{
  "n_layer": 8,
  "d_model": 128,
  "n_head": 4,
  "n_kv_head": 4,
  "head_dim": 32,
  "d_mlp": 512,
  "vocab_size": 2048,
  "activation": "gelu",
  "norm": "layernorm",
  "norm_place": "pre",
  "norm_eps": 1e-05,
  "positions": "rope",
  "rope_base": 10000.0,
  "rope_fraction": 0.75,
  "qk_norm": false,
  "attn_scale": 0.177,
  "bias": "qkv",
  "tie_embeddings": true,
  "parallel_block": true,
  "init": "uniform",
  "init_std_qkv": 0.0657,
  "init_std_o": 0.0,
  "init_std_up": 0.0657,
  "init_std_down": 0.0,
  "optimizer": "muon_variant",
  "lr": 0.00983,
  "lr_mult_o": 4.0,
  "beta1": 0.93,
  "lr_head": 0.00558,
  "grad_clip": 1.0,
  "warmup_steps": 200,
  "schedule": "wsd",
  "decay_fraction": 0.561,
  "decay_shape": "pow",
  "final_lr_fraction": 0.02,
  "batch_tokens": [16384, 32768],
  "seq_len": 256,
  "doc_mask": false,
  "train_tokens": 121500000,
  "steps": 4973,
  "dataset": "wikipedia_en"
}
Each number is 50 + 15 x the weight over its row's rms, rounded and kept within 0 to 99. Layers, rows and columns count from 0. The size before them is the row's rms in percent of the matrix's.

# down: layer 5 MLP down (transposed), 512x128, rms 0.225, rows 392-418, columns 0-127
# up: layer 5 MLP up, 512x128, rms 0.396, rows 393-419, columns 0-127
down392 097:31 44 69 71 46 54 75 46 54 18 76 45 51 31 70 35 45 54 42 59 48 47 59 42 56 77 49 58 50 46 38 56 44 26 40 41 43 31 19 78 79 37 73 73 91 62 61 53 41 47 71 35 33 57 46 73 46 44 28 40 68 54 62 36 41 40 39 30 38 50 39 33 58 66 31 84 52 44 28 28 48 42 46 41 58 59 54 45 57 46 38 57 54 61 36 68 35 75 46 44 48 78 36 50 72 60 54 48 46 72 44 39 39 48 33 31 63 67 51 36 37 41 30 55 22 63 63 84
up393 100:75 37 36 80 62 56 61 32 67 47 66 48 91 55 56 59 28 37 58 29 51 60 58 29 69 48 37 34 60 47 59 69 28 64 58 40 54 48 80 54 10 58 44 26 23 56 44 44 35 54 69 40 46 42 53 64 38 76 48 48 40 33 27 60 61 74 30 49 00 61 36 41 50 45 47 42 64 54 39 28 44 47 44 52 46 40 55 61 79 51 44 30 80 50 63 57 36 45 57 53 68 59 57 53 62 54 55 26 48 64 51 26 56 47 54 41 56 06 61 35 63 56 46 51 52 55 62 39
down393 109:47 66 61 33 42 53 49 73 41 79 50 49 43 56 17 44 21 30 63 73 68 38 62 33 49 35 50 36 44 36 55 12 56 42 34 42 21 52 62 71 36 37 26 42 91 70 51 64 57 48 32 36 41 64 67 27 34 31 59 38 42 66 68 45 33 39 60 45 77 37 80 42 39 57 57 41 49 32 63 73 47 48 42 39 58 66 32 30 35 55 71 42 42 44 36 60 68 45 34 40 67 59 59 57 59 51 69 72 72 45 38 49 31 59 59 65 45 53 67 56 42 68 75 73 51 44 32 65
up394 103:37 63 28 49 36 77 57 68 45 72 51 40 21 61 55 25 59 45 57 84 18 16 33 49 73 24 58 24 43 69 66 51 77 53 25 51 42 50 60 56 48 49 54 75 48 65 50 47 44 45 48 56 76 71 29 51 48 41 75 34 29 55 47 35 37 40 60 53 29 55 67 60 58 37 69 40 59 58 56 34 37 41 61 37 56 46 42 61 68 62 75 61 53 44 48 29 59 21 37 50 45 50 63 70 55 59 83 48 43 77 59 71 41 50 48 53 45 50 53 36 64 32 46 48 46 63 69 07
down394 101:76 54 62 37 48 50 41 56 57 34 31 68 41 51 32 51 50 54 62 42 63 41 36 79 40 73 55 49 35 49 53 62 48 17 52 32 27 58 30 64 60 58 50 34 50 13 44 31 48 27 34 74 31 40 61 66 54 37 49 42 59 70 42 55 56 63 36 64 44 69 33 49 42 76 47 68 84 76 63 72 37 67 53 62 29 54 45 47 07 54 41 52 52 49 75 46 61 32 59 34 67 57 78 23 32 43 59 54 81 57 40 36 49 46 54 63 33 48 59 63 57 74 53 13 44 37 46 52
up395 101:38 46 28 68 79 36 15 46 61 56 45 80 48 43 38 37 34 51 59 24 47 65 36 67 38 70 53 14 64 44 37 41 60 44 56 50 64 42 74 19 48 58 61 42 48 46 41 29 53 29 22 42 37 63 51 45 50 35 65 60 38 61 66 54 65 40 44 56 44 72 54 71 59 71 53 33 46 49 45 56 59 75 15 40 55 68 70 66 40 52 48 50 55 52 70 38 69 66 34 61 49 28 05 78 63 70 51 45 42 43 42 64 63 48 32 51 43 66 53 75 44 44 36 67 48 79 31 43
down395 102:40 52 49 52 27 39 16 49 62 40 68 36 67 53 32 59 49 40 75 31 74 69 60 70 60 51 36 19 38 69 83 37 52 30 41 50 34 60 66 71 55 16 74 57 63 45 59 49 76 43 57 43 38 47 56 29 61 33 42 81 06 39 63 34 42 44 52 74 61 67 56 47 51 44 51 56 62 41 55 63 28 57 38 74 61 40 42 54 55 61 31 38 37 47 72 66 70 29 77 35 34 52 54 56 60 52 48 59 75 55 62 57 42 23 53 26 50 48 50 52 28 70 43 41 42 49 31 34
up396 084:48 55 44 12 50 31 29 30 54 43 56 65 34 64 72 40 25 69 46 50 50 31 41 73 63 53 55 72 60 32 51 41 38 41 56 41 30 46 76 34 65 51 44 57 35 38 55 39 49 31 56 66 70 39 48 50 69 29 55 60 30 63 59 55 57 74 49 60 57 64 45 50 47 47 46 31 44 68 72 62 42 58 39 49 50 45 57 52 50 22 35 49 51 46 39 56 51 48 11 17 63 57 32 47 52 41 55 57 56 79 40 75 68 10 65 54 70 63 82 23 61 50 42 38 79 81 42 79
down396 092:38 52 26 59 47 61 63 68 60 48 44 39 41 30 64 18 53 41 59 56 27 49 38 50 29 35 53 51 83 65 73 57 66 49 47 57 44 56 47 11 71 69 56 56 62 52 50 40 52 48 47 53 65 37 64 33 78 30 33 99 48 31 51 40 56 53 72 50 54 36 74 38 32 40 50 53 27 51 32 61 49 48 77 69 61 69 34 41 41 45 35 31 39 88 56 41 42 13 59 61 36 35 66 29 57 33 36 63 34 78 37 67 31 62 49 56 53 56 55 45 57 45 50 64 55 53 64 39
up397 096:50 75 46 58 20 46 59 64 39 37 67 48 54 72 44 26 80 44 25 28 80 27 37 37 35 65 65 67 58 42 52 38 75 58 68 65 50 58 64 89 46 58 38 36 51 43 57 64 47 58 18 48 50 62 54 36 17 80 58 72 69 64 71 26 74 33 73 37 65 50 61 34 47 55 42 52 30 77 47 31 52 56 57 73 56 62 45 42 56 30 40 61 42 60 44 61 20 52 39 42 58 36 50 20 64 37 51 57 52 36 55 38 46 63 56 51 43 74 45 30 39 54 44 48 43 72 35 50
down397 098:53 37 52 66 52 66 41 74 40 29 60 30 61 39 48 49 55 77 45 62 40 40 52 68 46 70 84 59 61 56 42 75 38 61 34 31 72 37 42 35 54 61 35 51 60 66 45 40 61 65 29 24 62 63 65 30 37 61 40 64 61 45 54 43 31 42 38 45 84 42 22 32 37 74 72 56 55 45 55 37 27 47 62 54 65 60 40 38 60 60 51 38 47 43 38 54 54 68 58 84 13 34 34 67 42 27 63 41 11 19 59 74 49 37 62 29 45 55 60 64 29 31 56 62 57 44 55 65
up398 107:62 64 64 62 33 56 92 59 50 62 37 31 68 37 41 73 43 54 59 50 49 80 53 34 59 77 78 46 57 61 33 48 65 47 54 63 20 37 51 54 38 57 47 47 67 42 33 09 43 41 40 41 51 65 40 55 70 50 52 39 44 61 54 40 77 63 68 53 41 35 81 51 55 39 59 33 50 62 47 45 69 15 36 35 41 28 61 68 67 28 77 22 63 35 53 60 35 53 53 55 74 51 58 50 20 56 44 49 55 70 44 29 42 63 67 78 51 53 25 36 44 27 64 41 51 29 44 42
down398 096:79 42 50 60 23 67 74 62 47 31 67 56 44 92 39 39 38 45 63 50 50 60 55 52 45 79 54 23 44 28 48 34 52 49 47 42 02 30 50 68 40 35 59 52 51 37 39 56 46 48 63 57 54 69 31 55 49 39 56 23 41 45 46 61 52 37 31 57 29 38 74 68 61 74 35 58 66 41 52 53 61 56 44 65 48 42 51 66 64 65 66 31 51 45 71 51 42 48 64 54 77 61 89 52 36 60 43 54 65 32 44 26 30 63 59 60 40 47 14 18 42 25 52 66 66 59 47 35
up399 100:27 69 55 38 76 36 65 49 62 86 38 38 60 53 66 51 67 31 65 32 40 99 35 28 54 52 50 69 60 54 49 47 64 66 36 64 40 49 47 40 39 44 60 14 48 53 48 59 54 42 42 37 47 50 40 62 74 82 68 40 33 40 82 48 63 41 41 35 38 62 62 40 42 36 26 54 75 26 47 46 58 32 70 90 54 28 46 45 28 53 39 55 41 65 35 62 37 42 58 51 55 40 47 58 59 46 29 25 48 48 45 41 55 76 40 23 51 44 44 60 68 50 40 55 75 41 53 69
down399 098:37 42 57 63 29 39 55 54 28 43 63 70 67 66 16 46 36 44 84 58 78 58 64 59 69 41 74 46 58 27 35 55 75 52 86 35 11 39 34 75 62 43 28 42 47 56 40 39 56 74 77 39 60 66 45 53 42 46 53 41 45 57 44 35 19 61 42 61 55 52 22 20 50 56 59 32 59 33 66 72 40 39 33 30 50 76 72 57 33 53 59 55 44 42 58 44 69 34 65 48 45 41 65 35 55 53 68 57 29 48 32 47 67 59 49 78 49 58 47 32 42 47 37 38 44 45 70 41
up400 102:40 69 35 22 59 41 38 38 66 44 73 52 72 43 68 64 74 45 48 67 17 69 16 47 61 56 50 38 61 80 49 43 52 71 58 65 26 66 28 78 61 38 38 52 63 50 57 42 57 75 61 38 74 70 58 65 54 47 35 31 61 34 19 56 42 58 20 63 47 33 48 67 66 62 32 29 42 28 55 60 49 47 54 10 60 57 32 60 28 46 52 74 72 37 37 54 60 45 57 32 66 37 58 46 65 34 40 28 62 36 44 48 46 57 26 44 26 30 67 59 51 57 53 46 52 59 57 55
down400 101:96 45 51 59 45 64 36 43 44 68 45 48 60 34 61 57 45 54 59 36 88 46 61 47 74 42 48 45 55 43 55 67 52 63 55 63 15 31 72 65 34 57 54 49 50 65 55 40 35 64 53 38 24 38 31 25 68 52 56 43 48 99 36 44 45 51 61 39 32 55 42 40 58 20 55 45 48 47 45 36 57 47 32 61 44 37 64 29 56 64 46 61 43 49 65 39 57 62 67 58 51 72 81 37 47 53 50 80 21 64 41 56 31 37 59 46 69 35 60 57 17 27 13 58 48 46 36 54
up401 100:49 58 41 77 49 19 38 34 56 69 37 37 37 58 67 42 61 99 54 42 57 47 55 43 46 60 65 40 61 50 48 73 54 33 72 48 56 57 42 60 68 42 43 38 20 70 71 26 59 54 72 48 57 53 40 65 50 27 61 49 13 74 15 42 81 31 55 55 57 52 39 48 47 47 45 62 47 34 52 44 36 38 48 61 54 43 29 56 32 54 37 39 59 18 41 46 47 53 65 87 50 36 28 49 49 59 51 59 26 50 36 64 48 33 48 36 69 43 69 62 76 59 25 29 41 64 40 74
down401 093:50 47 35 59 64 55 76 54 57 72 31 46 35 39 25 57 30 61 60 49 41 56 61 45 37 54 70 39 76 82 77 46 43 27 44 14 10 50 36 47 59 53 36 45 42 64 73 41 23 78 60 58 42 64 53 20 56 29 58 41 57 70 48 67 64 42 58 54 44 68 42 62 37 56 16 36 52 32 52 62 53 53 34 73 57 51 59 41 28 44 42 55 58 38 71 45 54 57 54 60 43 25 51 29 60 54 63 63 54 14 36 35 57 62 43 29 78 42 47 74 62 54 41 63 69 45 36 73
up402 096:61 51 71 27 96 58 42 57 28 48 51 55 47 56 56 47 25 65 25 83 33 53 22 60 61 71 27 50 65 38 62 65 32 53 55 59 53 50 36 32 57 21 34 46 42 34 60 54 62 54 53 50 76 67 35 47 08 55 47 24 68 37 67 67 73 52 54 39 38 58 44 31 51 47 40 49 27 42 39 42 46 32 73 60 42 47 43 50 36 43 45 42 37 55 52 65 76 43 53 38 55 19 39 69 56 56 55 42 68 47 46 30 49 79 39 45 56 68 35 70 68 39 59 24 51 53 88 53
down402 102:60 31 34 74 24 49 51 49 62 44 58 62 43 38 54 49 37 53 54 30 71 61 65 48 34 34 97 44 31 65 35 50 51 38 43 43 70 52 58 63 49 38 61 61 68 57 51 44 37 43 66 71 49 34 47 88 54 66 74 39 53 65 00 38 30 49 42 56 51 34 56 62 52 33 34 65 28 69 47 34 41 65 39 49 57 36 30 48 71 51 52 61 02 60 37 73 29 40 22 52 42 52 77 51 32 52 56 76 40 42 73 40 46 64 48 44 55 69 69 53 50 42 59 64 40 58 49 47
up403 098:25 61 37 49 55 69 35 61 45 46 47 81 25 64 71 17 50 11 69 34 61 26 59 60 44 73 40 73 51 68 38 40 59 56 56 34 50 60 63 29 65 57 38 36 42 49 34 47 54 43 18 55 59 73 71 15 45 47 30 66 23 28 49 43 72 37 47 43 61 66 56 45 36 66 48 55 59 39 42 58 60 31 66 49 32 87 55 49 77 54 29 59 26 34 61 71 60 59 38 54 35 67 73 50 53 45 35 55 40 68 37 65 47 68 49 67 64 66 47 55 29 45 63 47 47 63 46 59
down403 101:60 62 47 63 25 56 62 50 69 42 63 22 23 44 65 51 37 48 72 37 67 39 55 38 71 58 43 62 43 63 40 28 35 40 46 39 60 77 44 65 48 45 16 40 51 72 50 17 14 50 25 59 66 51 71 39 55 34 55 55 48 60 53 40 67 26 46 47 48 73 66 44 41 88 60 80 19 73 63 43 33 34 53 45 53 53 74 60 48 53 83 40 29 58 46 36 76 60 42 54 52 63 49 59 72 54 26 59 46 22 44 54 37 50 59 61 49 42 45 57 41 38 55 38 27 76 62 36
up404 106:24 34 40 75 71 29 45 35 85 46 44 64 62 42 38 55 56 80 66 53 55 47 47 65 59 46 32 52 43 79 41 93 35 69 59 27 54 38 60 60 45 66 43 59 47 58 36 32 47 60 57 47 37 43 38 39 33 59 46 75 69 59 50 44 52 52 42 57 53 60 39 60 41 66 55 52 21 39 42 58 67 33 45 27 57 58 48 30 54 53 19 33 45 44 57 42 44 79 54 52 65 13 36 57 55 49 86 64 43 33 79 22 51 38 45 69 69 69 19 62 37 53 68 46 42 39 32 40
down404 107:41 62 55 55 39 57 82 40 50 63 79 53 51 46 13 43 51 51 69 52 49 69 55 35 50 48 60 48 23 46 70 56 11 19 70 58 56 45 69 48 44 65 56 67 32 52 33 24 34 60 96 71 47 61 47 55 64 41 41 49 32 50 58 30 71 52 42 54 62 27 37 45 59 56 43 72 20 30 52 32 66 54 55 52 41 77 53 42 42 42 63 65 39 36 58 71 47 51 61 32 56 49 53 17 39 48 83 36 32 67 40 44 37 64 54 46 37 51 20 42 49 40 69 51 50 54 83 61
up405 097:42 59 52 28 37 39 52 60 46 65 48 50 34 35 50 36 36 59 47 50 72 56 32 35 28 64 48 73 30 41 61 64 41 61 65 29 32 46 45 45 55 21 48 43 41 17 55 41 40 51 76 35 66 35 09 84 32 63 40 47 51 51 58 59 26 61 49 46 59 31 50 58 66 38 55 70 20 47 78 53 54 75 70 55 48 65 35 17 63 71 57 50 51 38 36 61 44 55 72 57 34 63 84 48 59 56 46 43 63 67 51 37 36 54 62 50 70 59 90 48 48 74 21 43 73 55 48 54
down405 094:42 50 67 43 38 48 47 58 44 43 33 52 35 67 81 49 45 72 45 63 01 30 71 66 56 44 42 70 68 53 53 40 36 31 24 57 48 45 53 59 29 69 23 44 53 58 59 50 39 70 18 52 36 65 83 57 57 50 49 51 60 49 52 31 25 24 63 65 59 25 48 54 76 33 62 62 45 62 36 43 58 51 34 68 83 65 45 29 58 44 52 57 30 37 75 67 53 51 63 59 52 46 33 78 49 31 50 52 55 54 65 57 13 47 55 71 17 47 53 29 53 36 56 46 66 56 67 45
up406 101:60 75 58 61 51 08 50 19 44 63 69 40 32 68 27 48 59 38 35 56 39 72 64 60 48 59 71 79 22 63 58 51 58 35 47 61 37 64 58 68 46 74 48 53 61 41 45 34 42 51 47 47 62 44 30 65 41 57 51 48 62 77 42 57 23 60 76 43 78 37 33 57 62 69 45 51 32 58 45 49 56 61 32 76 49 43 55 19 39 27 21 53 57 31 38 49 40 41 43 46 24 40 30 46 49 30 49 57 51 59 29 30 32 53 44 56 52 87 57 50 35 75 61 59 86 39 51 43
down406 111:61 69 67 59 48 37 38 53 32 53 38 47 74 28 32 55 36 50 56 62 46 69 66 27 47 36 46 57 57 47 22 37 51 24 49 57 64 54 38 65 13 39 35 60 26 68 56 49 59 59 23 49 54 52 31 61 60 43 58 41 43 50 54 59 40 26 78 73 52 14 65 58 48 62 48 22 24 44 47 47 46 36 54 52 46 64 15 41 56 71 47 60 22 74 42 39 45 26 31 42 77 64 41 37 40 75 63 48 60 61 66 57 69 60 74 66 57 45 89 50 57 60 58 53 76 62 32 49
up407 108:77 43 51 46 42 32 55 58 89 37 55 58 35 14 92 40 44 55 37 50 32 52 47 53 41 58 45 75 82 80 69 29 66 51 42 56 75 47 49 39 46 43 63 55 25 46 60 31 39 68 30 78 54 52 46 51 41 61 66 65 53 54 40 55 58 58 64 50 48 48 44 65 75 46 35 27 45 66 58 17 45 41 53 54 65 45 65 49 83 56 59 40 38 40 27 64 53 35 36 77 27 33 57 62 50 49 28 28 60 67 42 51 25 41 51 42 20 35 37 65 44 41 60 57 44 35 33 64
down407 108:47 52 54 53 31 62 32 42 48 52 36 44 23 17 71 10 51 60 37 59 57 51 72 64 54 40 53 35 76 38 54 43 39 42 57 55 68 35 51 47 52 55 55 54 27 53 57 67 64 31 23 58 62 65 48 68 72 42 54 52 47 84 49 55 63 29 64 23 28 34 45 57 43 34 36 65 50 37 55 52 43 61 23 43 35 47 42 38 26 50 48 37 87 79 47 83 48 40 25 79 49 38 65 56 64 74 48 24 56 58 36 51 41 64 67 56 24 65 52 58 42 53 47 77 72 53 66 32
up408 097:43 70 57 47 60 55 53 26 45 40 48 63 44 67 36 57 01 60 52 39 59 30 44 77 61 58 58 39 76 55 41 62 78 57 32 50 14 55 72 39 54 50 45 66 55 48 36 57 45 73 52 30 56 65 57 60 70 47 37 22 53 54 46 52 46 61 48 36 62 74 64 65 71 69 46 46 54 41 48 46 61 42 44 48 28 63 27 00 33 47 66 46 58 45 46 52 38 43 48 50 58 58 73 62 43 49 23 81 37 66 26 78 55 70 47 57 31 73 71 24 54 67 50 50 28 56 51 35
down408 102:57 46 45 48 60 42 56 57 60 53 49 63 25 55 42 48 72 40 41 78 74 23 56 31 47 57 49 55 27 36 66 67 26 72 63 68 23 57 28 46 58 37 41 44 26 53 57 34 63 42 49 65 48 44 37 67 39 40 67 76 28 66 64 47 59 56 38 52 54 42 77 61 52 50 72 38 88 38 64 53 18 60 60 40 48 60 34 71 51 56 42 47 28 44 39 56 57 53 49 77 63 36 09 41 30 26 46 64 34 61 54 65 15 66 38 48 46 31 44 71 47 41 53 55 52 39 46 92
up409 100:42 39 36 33 46 44 61 47 57 33 57 50 53 57 43 27 49 45 53 55 36 49 57 31 22 30 75 39 45 60 53 26 21 14 59 42 32 54 59 54 70 56 34 46 49 43 27 49 60 35 32 30 40 53 50 48 22 46 54 39 46 57 55 63 53 63 65 58 74 61 78 76 47 25 71 36 71 53 96 48 80 43 47 35 30 28 74 55 75 35 44 64 60 40 44 17 69 38 60 54 54 64 52 50 53 51 51 84 49 48 54 55 61 42 67 42 72 47 38 77 54 69 35 60 57 57 73 26
down409 099:68 32 44 37 56 51 22 52 38 79 39 63 68 23 50 37 44 25 38 55 84 56 46 54 79 92 25 34 54 44 42 63 52 62 47 65 28 46 62 05 41 64 42 46 51 33 59 49 45 66 72 56 42 34 62 66 47 27 63 67 53 28 49 59 29 44 54 38 33 30 38 46 52 66 58 51 40 63 28 34 34 52 41 67 68 60 67 67 74 67 53 69 31 74 35 70 33 46 43 52 49 48 63 40 42 67 53 19 46 55 67 81 49 48 57 45 53 49 44 45 45 77 46 42 33 55 51 47
up410 100:80 39 49 32 40 55 39 39 46 73 66 42 65 64 63 47 66 55 50 72 41 30 73 67 76 66 37 56 53 62 24 38 62 63 59 43 51 70 56 34 64 49 64 45 24 64 60 48 32 23 51 33 31 31 76 39 56 37 47 45 58 52 66 47 62 49 71 06 32 52 38 43 40 68 59 53 47 56 20 47 38 23 44 46 44 56 41 32 65 33 49 25 46 73 45 69 59 86 36 39 54 13 56 40 35 63 45 57 47 49 80 59 64 38 53 64 72 77 44 55 43 40 36 47 45 40 25 46
down410 100:25 72 61 63 56 23 26 74 44 69 28 30 87 56 72 45 52 47 56 42 37 55 61 37 32 40 48 22 63 37 65 43 49 54 59 64 99 28 54 70 54 52 41 45 28 48 31 49 51 61 70 67 59 56 52 82 53 62 69 52 46 63 32 46 42 30 45 63 67 50 57 32 49 60 46 25 63 57 54 57 58 43 38 43 58 25 63 66 86 52 45 53 63 38 46 55 69 39 57 37 49 67 40 25 61 38 38 41 53 36 58 36 81 71 45 42 30 51 55 42 50 22 44 50 36 53 27 26
up411 100:51 25 59 68 42 57 57 83 61 07 63 57 79 57 46 55 48 25 42 80 26 58 37 38 35 39 77 51 44 80 47 53 35 40 43 41 52 57 39 28 45 49 61 48 61 57 31 59 34 63 54 44 56 40 60 62 44 54 67 71 56 34 35 39 65 65 66 60 67 39 43 53 46 57 70 23 80 57 33 68 22 48 44 69 15 49 64 57 71 48 51 65 43 52 47 23 40 53 52 45 47 41 58 33 56 52 46 63 46 41 66 70 48 73 28 65 11 36 77 61 53 49 41 28 29 50 49 38
down411 104:55 64 73 31 44 49 39 55 44 15 60 40 38 75 50 30 42 67 59 44 34 40 37 61 51 46 49 29 47 65 22 58 57 65 38 55 53 69 31 71 69 54 65 66 24 37 66 61 51 42 57 44 66 19 75 70 56 63 34 62 51 57 72 23 25 50 38 55 48 51 63 43 44 59 69 72 42 87 54 36 75 33 18 53 54 35 32 45 23 94 51 63 56 55 68 51 81 70 57 55 51 40 34 30 35 40 50 38 51 55 35 62 46 36 28 63 40 57 40 61 48 42 41 43 39 40 58 50
up412 098:52 53 46 37 52 63 47 30 55 27 73 70 87 46 68 48 28 48 58 54 40 59 48 49 37 57 47 38 59 62 58 67 32 53 51 52 41 47 53 43 41 49 59 55 18 40 33 34 44 50 28 37 49 47 68 69 59 32 25 33 30 79 66 71 58 43 38 39 25 45 75 55 46 68 42 31 38 57 67 49 18 21 70 53 58 39 79 87 52 68 81 56 50 44 80 47 30 61 58 65 67 56 49 54 43 50 68 20 55 76 37 33 57 44 28 50 45 46 41 55 43 45 65 51 88 40 54 54
down412 090:73 47 62 62 48 36 33 54 56 46 29 55 64 75 48 35 56 51 74 54 64 56 47 49 35 40 39 52 20 31 61 20 21 52 62 56 25 34 69 63 66 44 60 25 56 29 42 79 38 79 56 67 49 77 70 56 62 27 62 43 63 47 51 59 52 41 33 51 40 33 47 63 54 59 23 28 59 62 41 51 42 46 69 33 56 57 64 32 46 77 26 15 38 32 52 69 56 59 54 42 46 57 50 43 67 69 48 45 92 57 47 55 44 56 46 67 29 25 48 46 66 86 34 38 58 37 43 44
up413 104:46 61 39 39 50 17 22 42 61 74 64 50 35 33 57 34 44 50 64 50 54 41 36 43 70 48 79 64 82 65 54 63 31 36 34 63 47 26 50 65 49 40 50 69 38 35 36 80 53 45 46 36 42 53 73 28 45 67 74 05 32 64 57 55 42 28 63 30 64 46 43 37 36 59 49 55 32 62 26 49 45 73 51 00 50 41 69 38 64 62 44 52 64 49 39 57 60 48 65 71 58 57 74 64 44 45 41 60 41 59 38 37 53 76 35 60 51 32 56 43 44 31 56 70 22 54 57 53
down413 107:66 57 70 58 40 71 53 62 34 31 44 39 67 60 36 52 67 46 35 55 58 32 63 50 37 38 40 57 33 38 35 45 60 59 39 47 28 59 68 24 63 54 29 42 76 54 52 51 52 44 59 64 52 35 40 00 48 41 66 85 44 37 38 49 59 43 49 61 35 53 62 69 85 63 45 28 52 22 79 53 54 48 55 56 40 61 14 59 39 46 46 78 53 56 70 53 46 17 52 30 83 57 43 42 69 46 54 55 56 35 66 42 32 53 50 44 48 73 44 40 51 42 73 15 70 64 36 52
up414 101:70 27 42 65 43 49 50 44 54 40 30 39 63 68 41 03 56 56 53 38 47 39 52 33 67 46 59 64 56 68 59 75 54 42 32 50 43 51 58 96 56 62 38 49 64 74 67 55 47 49 61 50 37 50 64 39 84 58 57 45 37 55 61 42 55 33 64 18 45 50 35 50 49 65 59 47 48 42 38 37 20 65 64 65 52 13 53 31 25 52 45 48 51 38 39 45 68 52 31 47 51 90 37 66 46 35 59 63 58 82 56 59 31 46 62 60 49 38 67 59 45 43 42 33 15 55 28 80
down414 104:42 68 57 54 63 48 50 59 36 55 43 32 51 54 70 31 64 64 27 59 52 91 40 47 46 43 35 46 29 40 60 66 45 73 45 74 40 38 80 47 42 52 39 72 43 20 47 73 68 32 46 37 57 61 50 32 44 32 47 65 58 47 50 65 53 39 64 60 57 43 47 37 31 42 50 60 59 71 62 67 92 42 74 30 67 55 34 60 55 47 48 56 61 57 35 63 32 71 35 29 35 37 68 34 57 60 21 30 29 34 65 41 30 46 71 75 51 41 58 36 45 61 18 76 58 42 40 16
up415 104:39 50 47 54 70 45 22 68 50 24 24 19 60 24 53 45 50 46 58 49 56 66 50 56 56 56 60 48 13 60 62 28 51 63 76 23 71 51 50 63 56 74 45 27 49 55 25 53 30 67 48 46 57 55 48 68 49 68 52 61 42 63 46 40 63 24 56 10 56 56 61 31 45 48 31 36 44 51 55 52 53 08 57 57 40 58 53 30 61 31 55 62 66 59 49 27 73 23 66 55 60 35 26 26 69 34 51 77 57 54 40 47 56 69 46 53 49 61 57 61 40 45 77 87 58 44 46 62
down415 102:34 27 58 50 74 63 45 56 54 55 29 24 72 68 55 53 71 41 58 48 62 40 22 55 53 45 48 34 40 54 45 81 24 64 52 45 61 44 43 37 42 68 67 53 17 44 41 74 43 34 23 65 43 62 63 75 41 13 34 65 25 49 78 43 72 58 83 78 06 55 50 50 28 72 64 50 46 59 19 60 51 60 39 36 63 61 56 41 37 53 45 53 71 54 53 59 49 57 57 47 50 50 32 74 45 76 35 66 50 41 43 49 51 25 52 49 30 44 51 41 63 34 55 69 51 41 45 58
up416 103:30 55 50 55 36 62 39 44 55 43 54 32 46 47 29 75 50 34 49 60 14 62 64 43 59 79 65 61 43 31 59 38 46 51 83 33 49 48 38 43 59 61 50 74 39 43 40 53 53 39 55 47 57 35 66 68 53 55 65 57 13 38 46 46 51 38 70 78 28 59 66 44 75 47 60 33 45 59 30 61 44 39 32 53 25 31 41 38 38 75 18 75 58 34 18 65 50 57 14 50 60 56 69 74 59 33 44 49 33 44 78 69 66 76 33 63 63 67 62 53 38 53 68 62 45 44 44 63
down416 112:64 23 44 27 80 53 38 64 38 69 41 58 38 54 64 74 45 35 07 44 11 52 36 19 54 51 57 65 35 61 43 55 54 49 72 44 73 63 47 45 28 47 49 41 59 69 27 44 33 37 38 51 38 39 69 41 33 62 72 57 62 53 49 38 19 51 46 71 30 32 72 50 23 54 81 51 41 54 35 29 33 51 53 48 71 73 54 47 76 58 50 43 51 51 41 59 67 35 37 70 52 70 30 72 57 49 63 67 36 36 56 67 49 59 58 66 70 43 53 54 39 61 43 79 52 46 53 26
up417 097:45 52 65 29 38 11 32 76 60 45 76 51 35 40 47 69 35 43 45 70 63 66 41 38 65 35 39 29 72 42 34 29 37 60 34 20 48 52 58 40 45 78 44 63 51 39 41 58 50 86 22 31 56 94 35 61 43 67 50 65 43 60 71 35 40 51 46 74 64 71 62 52 42 65 61 59 45 42 20 67 67 47 51 19 32 28 31 42 54 36 52 64 61 49 62 61 63 54 70 55 48 44 30 49 51 53 65 53 55 69 46 65 48 34 63 36 38 21 31 42 64 67 46 59 36 56 44 52
down417 104:69 62 75 48 42 73 60 57 54 55 49 60 55 45 43 56 54 39 48 49 61 13 64 28 10 57 60 51 65 39 65 47 33 40 45 46 54 61 48 50 48 39 69 99 51 25 38 56 63 54 64 43 62 62 65 59 48 37 63 71 62 62 57 35 48 58 45 11 45 65 39 38 63 67 44 37 51 65 48 38 55 62 59 61 44 72 56 85 44 29 30 70 44 39 37 27 29 29 60 58 31 43 78 27 44 40 57 28 72 29 37 64 62 41 36 32 26 51 63 38 56 34 59 30 35 57 52 58
up418 102:46 44 44 45 33 53 29 81 52 35 30 63 38 47 54 55 80 70 31 66 53 34 63 52 62 35 22 54 54 55 42 48 41 51 47 55 62 42 65 28 83 20 33 74 49 29 65 54 52 76 82 30 46 50 32 52 24 52 54 65 59 56 50 69 57 47 68 54 63 35 57 39 60 64 56 48 76 51 40 69 64 77 68 64 57 27 52 72 35 47 21 47 54 32 31 41 59 58 69 67 43 33 57 41 62 21 62 44 38 72 70 56 43 63 49 53 79 38 48 68 37 10 35 40 42 47 47 41
down418 101:73 46 62 44 58 77 26 54 40 60 54 48 71 29 62 49 38 48 35 51 55 43 91 42 58 69 69 44 30 38 44 32 63 19 57 51 55 08 24 62 59 44 59 56 38 46 49 52 44 54 55 30 71 66 35 61 61 36 51 43 61 68 24 50 33 66 51 71 49 28 46 71 44 49 43 51 54 46 37 51 29 42 66 24 42 52 62 11 31 51 81 53 65 72 32 56 67 29 51 27 76 50 67 64 55 58 36 51 52 33 17 51 46 61 64 39 49 52 68 65 48 78 69 40 39 54 46 44
up419 103:36 72 49 66 68 51 66 51 66 50 33 59 60 78 54 26 49 59 72 55 52 34 33 41 63 52 61 53 60 38 48 36 34 53 64 39 53 32 62 34 60 48 17 38 48 52 58 57 55 73 69 32 69 72 59 04 74 69 37 60 61 45 40 81 69 56 51 43 62 61 56 39 43 46 38 25 32 48 55 31 49 32 72 44 46 50 49 63 77 47 54 56 56 76 45 34 71 64 24 54 51 58 57 51 55 15 27 45 19 61 59 31 46 71 31 55 32 66 67 24 37 37 47 31 72 67 43 48